config.yaml
num_key_value_heads: 4
positions: "learned"
beta1: 0.9
lr_head: 0.0171
final_lr_fraction: 0.0
Each number is 128 + 32 x the weight over its row's rms, rounded and kept within 0 to 255. Layers, rows and columns count from 0. Numbers have three digits each. The size before them is the row's rms in percent of the matrix's.

# layer 2 MLP down, 128x512, rms 0.0297, rows 0-127, columns 0-63
099:124152202177111082066105169131145141128125135182143126126141126117127153132151171084077186174109085123130124150125131113132159116135129138137086100146179085154150131165074146143055129148150119
108:151077118114087171152100127211125124087186111091122105111133128113094167092114160108098113209135079154068162131106123125145110070151110088098073156098109082131121150135072076129103132155167143
103:105051111095096152117151167099174115034102095078129151149096176087065130130139106147096132104131100116147083059145146163180103122099115116122105137130084076119116099129145134082094126191062140
098:117125205097115053176117143153085136138071108137072130207143118120137102147135148147161053152152119088153122118126087107108128163103141114216178142116130180143115139129155133195126093113104121
110:106150107118105161190144187090154078107179143138123139120136152154161146144190109180123134166123127126121144092166116122133100133106117077158125113116122134124112047093148097161084067105158116
088:088173141160145142107136131129161105095136155116139142112141139142114151095088134119164139181121140171122152095157136129135127073110179167167113107106109076140078148086191163103134144180168152
098:119093129097120112082111138135142116108151200136131146156102121111112111138087127070134150086089112091103129137101144125184123170139159131137129149099168161090104126168103108113130119121106152
093:123175091104175197140154120087158196106157112157163133142140122162107050137117124123123052167104181071172119121132083114131157131130076148194136102162155112127156151077176130149109134134132099
119:110108091128131161072115065147127132148146143113035096153124136078129089158150086121087109158152068136106144059142126173116144163173104181104129130154196108139174120134119125092035079147156133
093:163131157144096114132118128084096141115094068111116099159111159113147210128106180089154184114124191130085116137136158169094124093197107108142159109105061046119156110138103100119137073109105181
091:100156118165084105091123139162114087101130091106119125119143134132126175081148066102145172161120157178151093159149150118118105134111154113126065081109103096116177137108138215116172120104108116
105:098128074117087117155152095136154056073097098153178104142129139161124142139121129144115136093125138156154135097150122192117116108148120123173095153126118119132134143110099181122126150122031167
101:117134154106157062075109120133139158094180142126101166138136123129162142154123096159081093081135061150160113101181140123118145132134171127119142107140188164161138127153158127129054143151220129
094:107148088000155110122117137134133102193086130112137131151131109208131125098157174159120123152134157130115073126103127081127145141149141101080126133097104144136147107123104123158181129059062018
102:208141114171105034160113085012121163141093148127103100104087151169169207124125115106152120136183090120122175157165149149091141092172103130186102121096147172125136123127170112127136158092144117
095:127159105162119184178155135090162112126130084162150143097128173175116114131180120111131133120141112137141125134175188159138163111128083120161125113117125130130145153147150199106138102131160128
099:084150175149146156081185205118115119155143145149151133133135103117161133136135120138124136178119127120112105096108091109125119177095149084037115115089176154095125122175190171120129136087125148
109:181136084113182078119129101188076100118114052155138111116107119136101129141193167170133169136148084129100122115115125135134078140159123170146167118170086080097132135120132120143100111135151064
091:101138203113177132149172122132098136104148153098085145096127139133194131138163101133162143172086163138112114110126146130164100130143100089062217139123160150136154136120112107101153141126157132
115:148115137125122140121160123143084090124170164126108090133151121152127139138144150096081197139110122103134175134142127077110129182100106171177160123139187112174132173127145186055112119130154113
104:140094161101087099124106144121157107096131137079152123137110098038050104142113116097120133000121139157124150042125113089087076149095083073135093119070122092142127060143053070117068086140092173
102:128119149106157099103167114115101137127098103147166107123126134090169171106132094199123089133141093127060107108127188044140080140154158068124151148127069065181069120103129121090171106136154141
116:111110152105149084097130147143141105109117138184111116093101133017071138125206149107085116205151076106120134145108110097092129086127136140110145177165134149078149115166086079215141142094115122
095:090080166131148096104118116102116118139070117138091147154078092137240141169090143129141117141135127143113142134150130136096148123146119134063074109121176131111059105103111209108137120155096088
086:108121141137105128124116131093128106121103141110123141133121163131166144143127096160150077124156128078061094114106097097155142142130144105107126140082158087196102107127070149136118124119143178
094:159130141182135090091109175124122127196143149144147135124140127152146209117158185138124146086148107145146114119096205146206139174161135124078103089109112238174161117132096117128169090115094146
110:078145090158135124122140142207141136176177136143162150134064108164135136130089104074177086139129152106167108137135112116087131119101135130141180168152120108065139128166105123178088063098137146
103:143138077115115165170128127126064096133143101137190117163119140169137142135105148155092087098088123094090115123148148153137076129128087062128107124151103177071095138130182128109151137091088185
097:093105073122132113119139088143124116108149063136125113131130111136121119133168181099130107134142137136166133191104098032131153125086077163155114195066131147122130104151111097172203128119122098
097:122139101121095191141113116123120107139138102180094142156115085109129170132065155163123198180095137097112157098120121121188128122104151145086202146155125255064156095159118147158185099107143121
093:108106091103117149143110039114125145184142085145117050116086107123097106112154115066125122142151136143136106076132095092138193123073130128200088085122082126154152119138159120217105148104115112
105:150154154179166130167127130173206112101172111148159116105160136170164174077137124134155195165149111175110142117137124129201123071143136140117110182147161114113162119141143190149066142144102152
122:121139100165137115102153142123141110127123129118104106188148151112101091123168159139171154102115143138167119111111148139098117104128090124088126113116192127080166154118083138139100138174086095
100:090095063097111141139138107160164147149159133191120066129169119173127118175174112137077103102120111125058159135133101121142121130074080096119190149122093115106109157119084158061137129092126112
100:124134128154115104165116056118132103125177115131112096079081104131109134124135073120120094076111050171178112108053120143173154081125079086180173092163074190181169102165089125136165221100130184
104:145106124173096132155126129112118073100121107086115140086117158129084118134094144172136192207107146116081134050124201173126129140103121135077141144086182097131130100164139037070100101130155139
098:122160147100126109108143167098148074091097148149083085160113114179124160099116134139132102097063128128145109127117173158157090077110149109175142131137156138101135128141120116192156149085141174
108:120141175104151106107186116119100148117149147138101194140125132165143131084174171141193135114096128079097157199132099059147128152156153109172140167104089024124097136133112132108155134122137044
114:176153094147137119112101086141106119062103118098178089099126151127171151129107198127150217090182130179127122159080158196130075077132164115096170141108154157213118122134144101102128176105194115
103:147120153114211173137121158139142123131107114101153118139153170078165115129109176160139109101122145096092097115135125134066119117187158094078113122103219131134139159038106092078123160086132136
093:071129103088121141175123106158116125140095135143142124069101144137140135143142107129152084088126116078118134135135106125144146144144141142088138081147070016143094118189155153118116121149144137
105:131118108116104154149149091168145124118120129121071141144156112143136102153131082135112109108071054183130078119104108149077158137121149115165080102091116044126089123128080124164077140097097092
095:162134094156116168111116113133102105101125122191061127168145101101122209136080102103139209060138125132125114110173156129121147068105150085190087109173176173094108097128145124135092120134092080
107:116115130088117062080129150139111080119120160157146115148165132115095103099131073107177143189092145141194098156130156158116096104155076116129104105169072095133131117137174108061143073077139133
092:139117127119086108098118172164144104165138125151135140175141131164096085131146155166101146087100123107100107092090139158108189096161138193139093132126127028111100120094144105115129171124129152
094:080133179113116101099153149157155135044161130073128091114123131078100109144185113133124122133160071073085126093102123043181095132126130104140162135116128115073120138117176106138087106134114135
096:076114119149129138160171045129160137106175124109126099104086155105131108098162134120105113084149134166130099192146090138173151079108155156140135086144116162114145164110051107123088134106106171
105:090127112142145125210113142174158131110099104119098122145143080087103078113110090131137087014119129114155097110122158171106126151088080110166169110120082112094149165163105120178131096124072120
097:095146061155119137108118095122132133146169135095104114199104123212091115105070117118140079151143120135151183100128109159148138137135109124151146129173167150126163084122067122157116146148158130
093:158142124174119115158122121171123120123098157140141044087138125182101136133073095091181146107092101110088127099105125117158134124131110144092143098118101108105118145084151106152135106200089111
089:144143115157144165099160144085083124089026097146152074111102104112095077103144156183126163118180138169161080124114119170140098121171127156091115143109090153134131078119219070120140105084146103
096:105138185142120095177130105124142165193127060130162148089122167166158095063076138082065090160081136136107171077132095145086161102136111131170131149115120201122172094124152111164072154149068110
101:154136160052134193187128141143124094146152143146120142101130126173175124166130072109127121140140099148172102177114133153068196176116105113092104118124145056129160158144133144098173194129093078
110:131121062141123156146086083177118128138198149116049083164141116112060126092120099085125120134134115154158139168119120045157092117131136133177083160140128166110093116145096144117182130122157176
111:121159150127136122101088094116186132113140117098178086092124078132163108105069169143139173234097170158145144127131127090093069071193166104116099099166107098132126112131121104171162133167143103
103:116103176095143092151102122103077122080162148100130144146104127101120100173135075102122127052136142086098123162122063114101152123133094145090081132166097149134110121137078095126130075166103148
105:134102110129117082103126114157100163137067107149141157103133102186076113143143123125144109148142144118156171110057093086134108124088111091170152113062185151152192148124199132093086122127092090
113:064092121109110105134139125115147149109118150109077162163149131132150115145105124119202114137123079126185112112118145136121152087072150140040132100107111090117108155108118142114120204150199145
096:141079159095168140155130129154163092108176128130128130106092182160109151181141173122186079122080192120145171142107148123125094157130134180115119084111110112127189144138155131179146187162164086
091:090148160107116082130112101110170157098141165090127143119100133103128149099122125082144177080141184126131109138054164095135113110143124152097127114164132148156123149147120159143122137151103114
099:208149126105175128153191192119103169155164148153133164150111148100104170105143092108115122184183089132098104180168141114143135187159121154144152155147113112153164120134109118078191129160138132
088:095130151152127115094127117076060150118083172125140110157169131125137139084155156128100044122138144146081154167144170086137133150088143167037188118089152147132115116071124138152197126155166135
088:158184103135124077130109084166104129104141129152176084147135127111180101121029133122106059157134125133106136143101088076117092093077155129134056142120188158109129124138147158159173148163215063
088:153142159127106146128149134138155141121101100152115125157093083112124146116153157140139136150126091118167129155102153071134108122134166137097155180105118144163145105142117150130151121124071143
099:110108137164138156113143150142115118089106169114124122146145141136078112097101076137102119154159196123156105158180132101132146140131172129122116167164160109094089099172190091078089115180176075
099:094102139159134136131146137120141193140055161110150120159126095175141104070115081124094119132153162110095119116148101069134156163171140080130169097086120191144130129110140114170102189146101117
102:166105144104152165142133115109193111106168116135089136145157141102184096115147085148140167126094157145135088136111123079109105155120109151145145157148081164107118130176017134167121148124089096
105:135114150142138192130106132048114128153147119138090110176159120106124105097097168152086128147110104092136131146089133099180158108159116161082152118167097115116106128143108129141119100155131134
110:136125186152094102122101135069109133181127149145158130085171085216121130104128122123125099128127148167089124143118152153105137142166114140102113030102109114118094099106087181111112095139173120
088:136155114111065117152140120130125167156087129167122123114147143074146108083131111099096146152120108126146114147131099209097128114131109135121116106125208077083110119117123118148159124096166156
111:158144122148109108130078072093099104123138150123132115100175167123132123153144107118164147149167165128087132119126128187114083114106166155166105140107107111113121143097122132115081165176144160
113:169109143099080088158126119133117152090126117121137150091096132162136132110131050089133167116165101141082140149114111121109110080123081100093141080103115137144108131108129100221111150165132121
091:129129159006142087146146111135177136100143129128142162120125110086105139157110129120102137149134073120148139171146167144131143129073091151107149142150172180082134103069132136169158165093098157
105:106120094199153082128093094139093154106139121130154126133136101188036107163107142159108130182162156160132110138166110104145135102118099138179168117122175235138112136073077138120159138133104164
096:190139120119120101134103131140103131144164111149123116058150138122132125095149103117103157170128160086135141186140122113109088111141124135230154063095104180135104172159089093102155183127149102
106:168116084180143150099087123150211098169114158119090101170141123107108135087135082134157107156102139208139161228169120232096156110126105202179128077157207071108189123162128135097099220120121195
108:091090101175105137093128143141108165149107116129155113112096130087121090159148133107191134152122115182131148120129145150161110091080139169081139175107132197108105147148127092179118088090153142
104:162126129126137136140119117179105105152159165134095133158151141122104175087096125154158113176103131161129123127137120144163109137136112157157063111116154117163167102115156059131103150152096113
093:087117104104198080119140169140083146092108147140154146132132138119173108171154126104108157095138141093142108086064129092143142137119135136059128140129099177157133137112129140158109145183096102
106:139165139153120171170166173059089142184118137117099133130122122127141113180119099160102127112137096067155115139110111104110154202152110076169105151141173161131094102061051121195101093151149167
105:131129141159136134121167129099138105141158119112117132113166113166090157157122100139131156120136086126168116135114147153141173187117125070120105147151070093183096101134188121056114096151090152
104:163124157122087147094149160181096169132081100102185185143110146134145117101132193138174124179137104154097152082144186138124159099186177136114182124161112072095165169132097089183117185149173171
101:154136161157127124125104136175153118206148119096142170111148141167130170128147194167100090114133129125144109122115124110112153197100164127106169126137100096179153107174130150096099130124164157
100:121133080152145141106114157172186175186176166123141143123164144133147111158170212149121177219138114117172132178122117132121126114150116137150088137137174204159127122079141081129145167123171145
095:106125142168122128129087169084083102131202170099117124095172135062114142115175114105101111136093065146115140164082093134167118118125161072105086168125169165158145103186117136113077081139126052
096:077109133126136097156115114117147109136099087158141105087110117157156110139131150191108166100164161150155058146152092128102089132111157102104180184146176137128116185129123182053255109123196124
082:109140109103131170051147116104144215129115131124141149172095143128176113130151130188116130139079154151074155128121120167158164139119138133078118122120139147096118145121121194164177205145130172
099:115125152173157162094124119159137137087104091084070130144143158161069128111119127062139161107065150133113129125077144173160129093111167097105055117130147052085113120178153084054082136112149096
100:146113139127125087141169161133116141130133139123140114104172148131181102094111166139111114077140112159118140122145123132088119168108127059143173139097055097137142145126106100061116114067152090
098:141133143133133110110137166159104133132166142123079133144141097060160146140089195141160129099152148154150154127151131094131126132121129126127096120148144127150156169086091132065181134123148186
103:155176109181149172120154099168076157155142141104092153109157119135119135092126087112170156177125156129172080139135133190184124074084110165091158131173176118076109192141111101176149129101107145
098:126108063112132101122138084255175096126136107091144143102129131107091177116118092118127089135122203135104139132184138100145127109144207123148116158168091000124157107125121134089125137169123189
079:071127128121117045145135108140111100117193138140090124096117114110074127172093169141170178030136176173110155061133147177066087113082159154077124116135182102130146089119167124161055118115099141
095:135137119089085182132123140097094114098105167145125163146101147128125137146121093144116125137099130135129118190167194047102166156161089100102095150157112111115105141149093142116125051158114108
093:148143092120150143133134114079153126116050118118097104126155123095104074141109165144156111094098149150111117083148096142096187101153174145147082106143138108181115156097059131154167135133149087
101:087175081151162132105124164091098171135096185127161161121122107167158173121178067130132139122103112104090140158159135136110141228150146121104124110128138134155089097155100162105112172095119124
110:169113084137149145121098095124167140078157124120115090127139117111163147079183109132119129076148115194170124141100149150104094059117140109130070110110189110139089107156099123127080089170108153
100:107086114149143136124092179125114147110130135151193181170130146124125134128007144133094115170123148134134137174142151108084128116116143159147183172096099075126151136138094056128100162149096107
099:111142148099119175144119128107118085084136165123154108103169171128107132132155159121170153036092151091155171115095190204125170129145138130136174136109112138127106136166116188116075124103128159
108:166135119104166115069151138136131132159169105179101194171136146145152120187123180126117163126147182083082126157127154128113167186140100123134185147147095082170166174115192119127143138129169131
096:176101107122131105160092158148082161163142198164179148152126126136160071139142189121167126092146059138130140171131161172135117100136129189172133075135116179095143110133132097118112127143094109
098:132130116058101112136091075111127141180131116142137116165093104055085117130102149155094166048148106148116148125136098176102136079148169134154161118107119109114157120085099155115033124105145175
080:158124146103152123078135125116101120111087165144156098153135108139165139148139135152133118194098149156180155141125130117130117159130155116187164149154160166176100146141201106122198103127169114
103:152127091110130134159146125121131138115134118182177136137158112156114115162088100101066154166091133084181110147124115063118122164079164133078129128093098069128077168124139178165153164105199116
110:109131095094158150148111104145122120139100117149155126150109100071129151165140169086120148148127167031173118148165085130062133212127174091143225163129074091134126123127159177090166127079133165
096:092082166082089132123142140083088119153140182150115096101154093125136104118144152105097053130118127138073133115151059137087094150084132142108092127143124157112057119121119102115081154082144116
092:104134140126151109119149135133133078129127089099115147123096167154139143144134101116109068082145141107093126175171110172153105180169107115163067179120133140178126122143115180100188126147124161
101:169115101132094149130113137076139131111114112096149172137128152058154086221184180141143151165137111184096108084134122195129132146143144162072137083172158173160140140134120099117165175113098100
094:126102103144108144107083087134090155082250114140128135112126120097132159098125146122131149123112160165100140131186140188168090027142135146147047170098160148097165112106117091129116123190155101
108:113154127098084117192111090192152096100079183154129143097128118196130132098117117091123117146113126082161147099123116114145105077112114153199173103113083231142095128107135078125131131150107117
111:144137156155135135118153178117124141175107126096167157124138165149184140128167063160096205130153143102156116173132156176122090172138170078115072122125098142186124164089120098094193149119105149
090:123175173154138154071128136095146147173115108119114183126102151121200141107136099121095125119137085125169106105117186127120148072173108123104148103093170121143125108139136095091171091158134147
098:170161179150140218073139141157121126168148099149112111132153142129179131078156150144122144125131163157129102152136197101180102101172149139176175146200116152130165196138157123051142110127119111
087:143143146133134107098158142124159163201128119186147125088177147072107107165168195143177110067117150146091144140114161097128136174119132110102152114099141096124120112137217177144193118097134134
087:187100134187120186152140132144057181129175134104135120126108118136075110084052152098091031135087134131133129153133094126105137138117135115100104116154111108135124177146091109140110099119101187
109:090140209121126202079143121107120102149134188101122169175145079182169176148139131176065146158148137079145097147122133138133133152131096192132116138148205194111090122117214139076188108141142121
107:150110085060148065162151142116129117178094121134107163168090148126112143126118129158120127055163166111181124107122101132060133202124131088087089125118092100094127165133148189119121098107142098
092:120157125142150136159118040092142156172124131052127156130092148091124108125126177109134130075140124112075150162142079063111133100097106109140115165151128156125135117170150161153102132153142069
102:177124115094148098168136166088118124158087142117156089138149142115082141186087116085107122104155102114100140092103137094142137168210096131141147098200131188085142095146142188155106138115123100
099:157139163141133164098157079146119105169150061119111078116112114138141116134071113161120111053172174149204107104112071126137142156120073119111105100150078184182089103114193164132155111175066141
093:130119137080122143149121138125174138118052081105168163098121123138152104146077118112117137099150163076109115121162173094118097122149190157108022154136093145109149140114146097146147118108089106
092:149111131105119077179066128116070144146081089164147165144096135142114113107144136101147062116114156101104136101173153163111132085074148138129121155116100169105131164165160113189144111090137148
099:061098096113174154177153107162151127179076104132142172130101102131170123198095139108093101141142126125154149072128099077137169221100172178197166128134078100126109169109137148176144115151193201
111:119154135119109173152096127077163098111034099049133125093130139087113117111132075190135075204112134033141152091141095089172098122113046138128132157116069115113143123063174122113153119085113081
076:098099128107128116107138129133108127111171127080131107151186094113119105148153080120212090093167159037106113187178082217120153153118168170077106107118074000130122129127157115098092083139109127
113:177085124147127111140112137092118113150100134098113140058103114112114126112158130111135129153126100108138141147133136161122145121122068169166168185174119208117132111123129079100147067110128111
095:097127081172149163139123117105161141081194153143097138099113133100113141154130117103155115130120096209177153125161144080158092091156124194172091175080128144106155102151125139125124088108082116
096:149149142125135181104150124074105149129105123122154130111073091143125120095168135077171126193138098148132134095131149132111123152094124131142166142122071104143117141155104140162126129141115118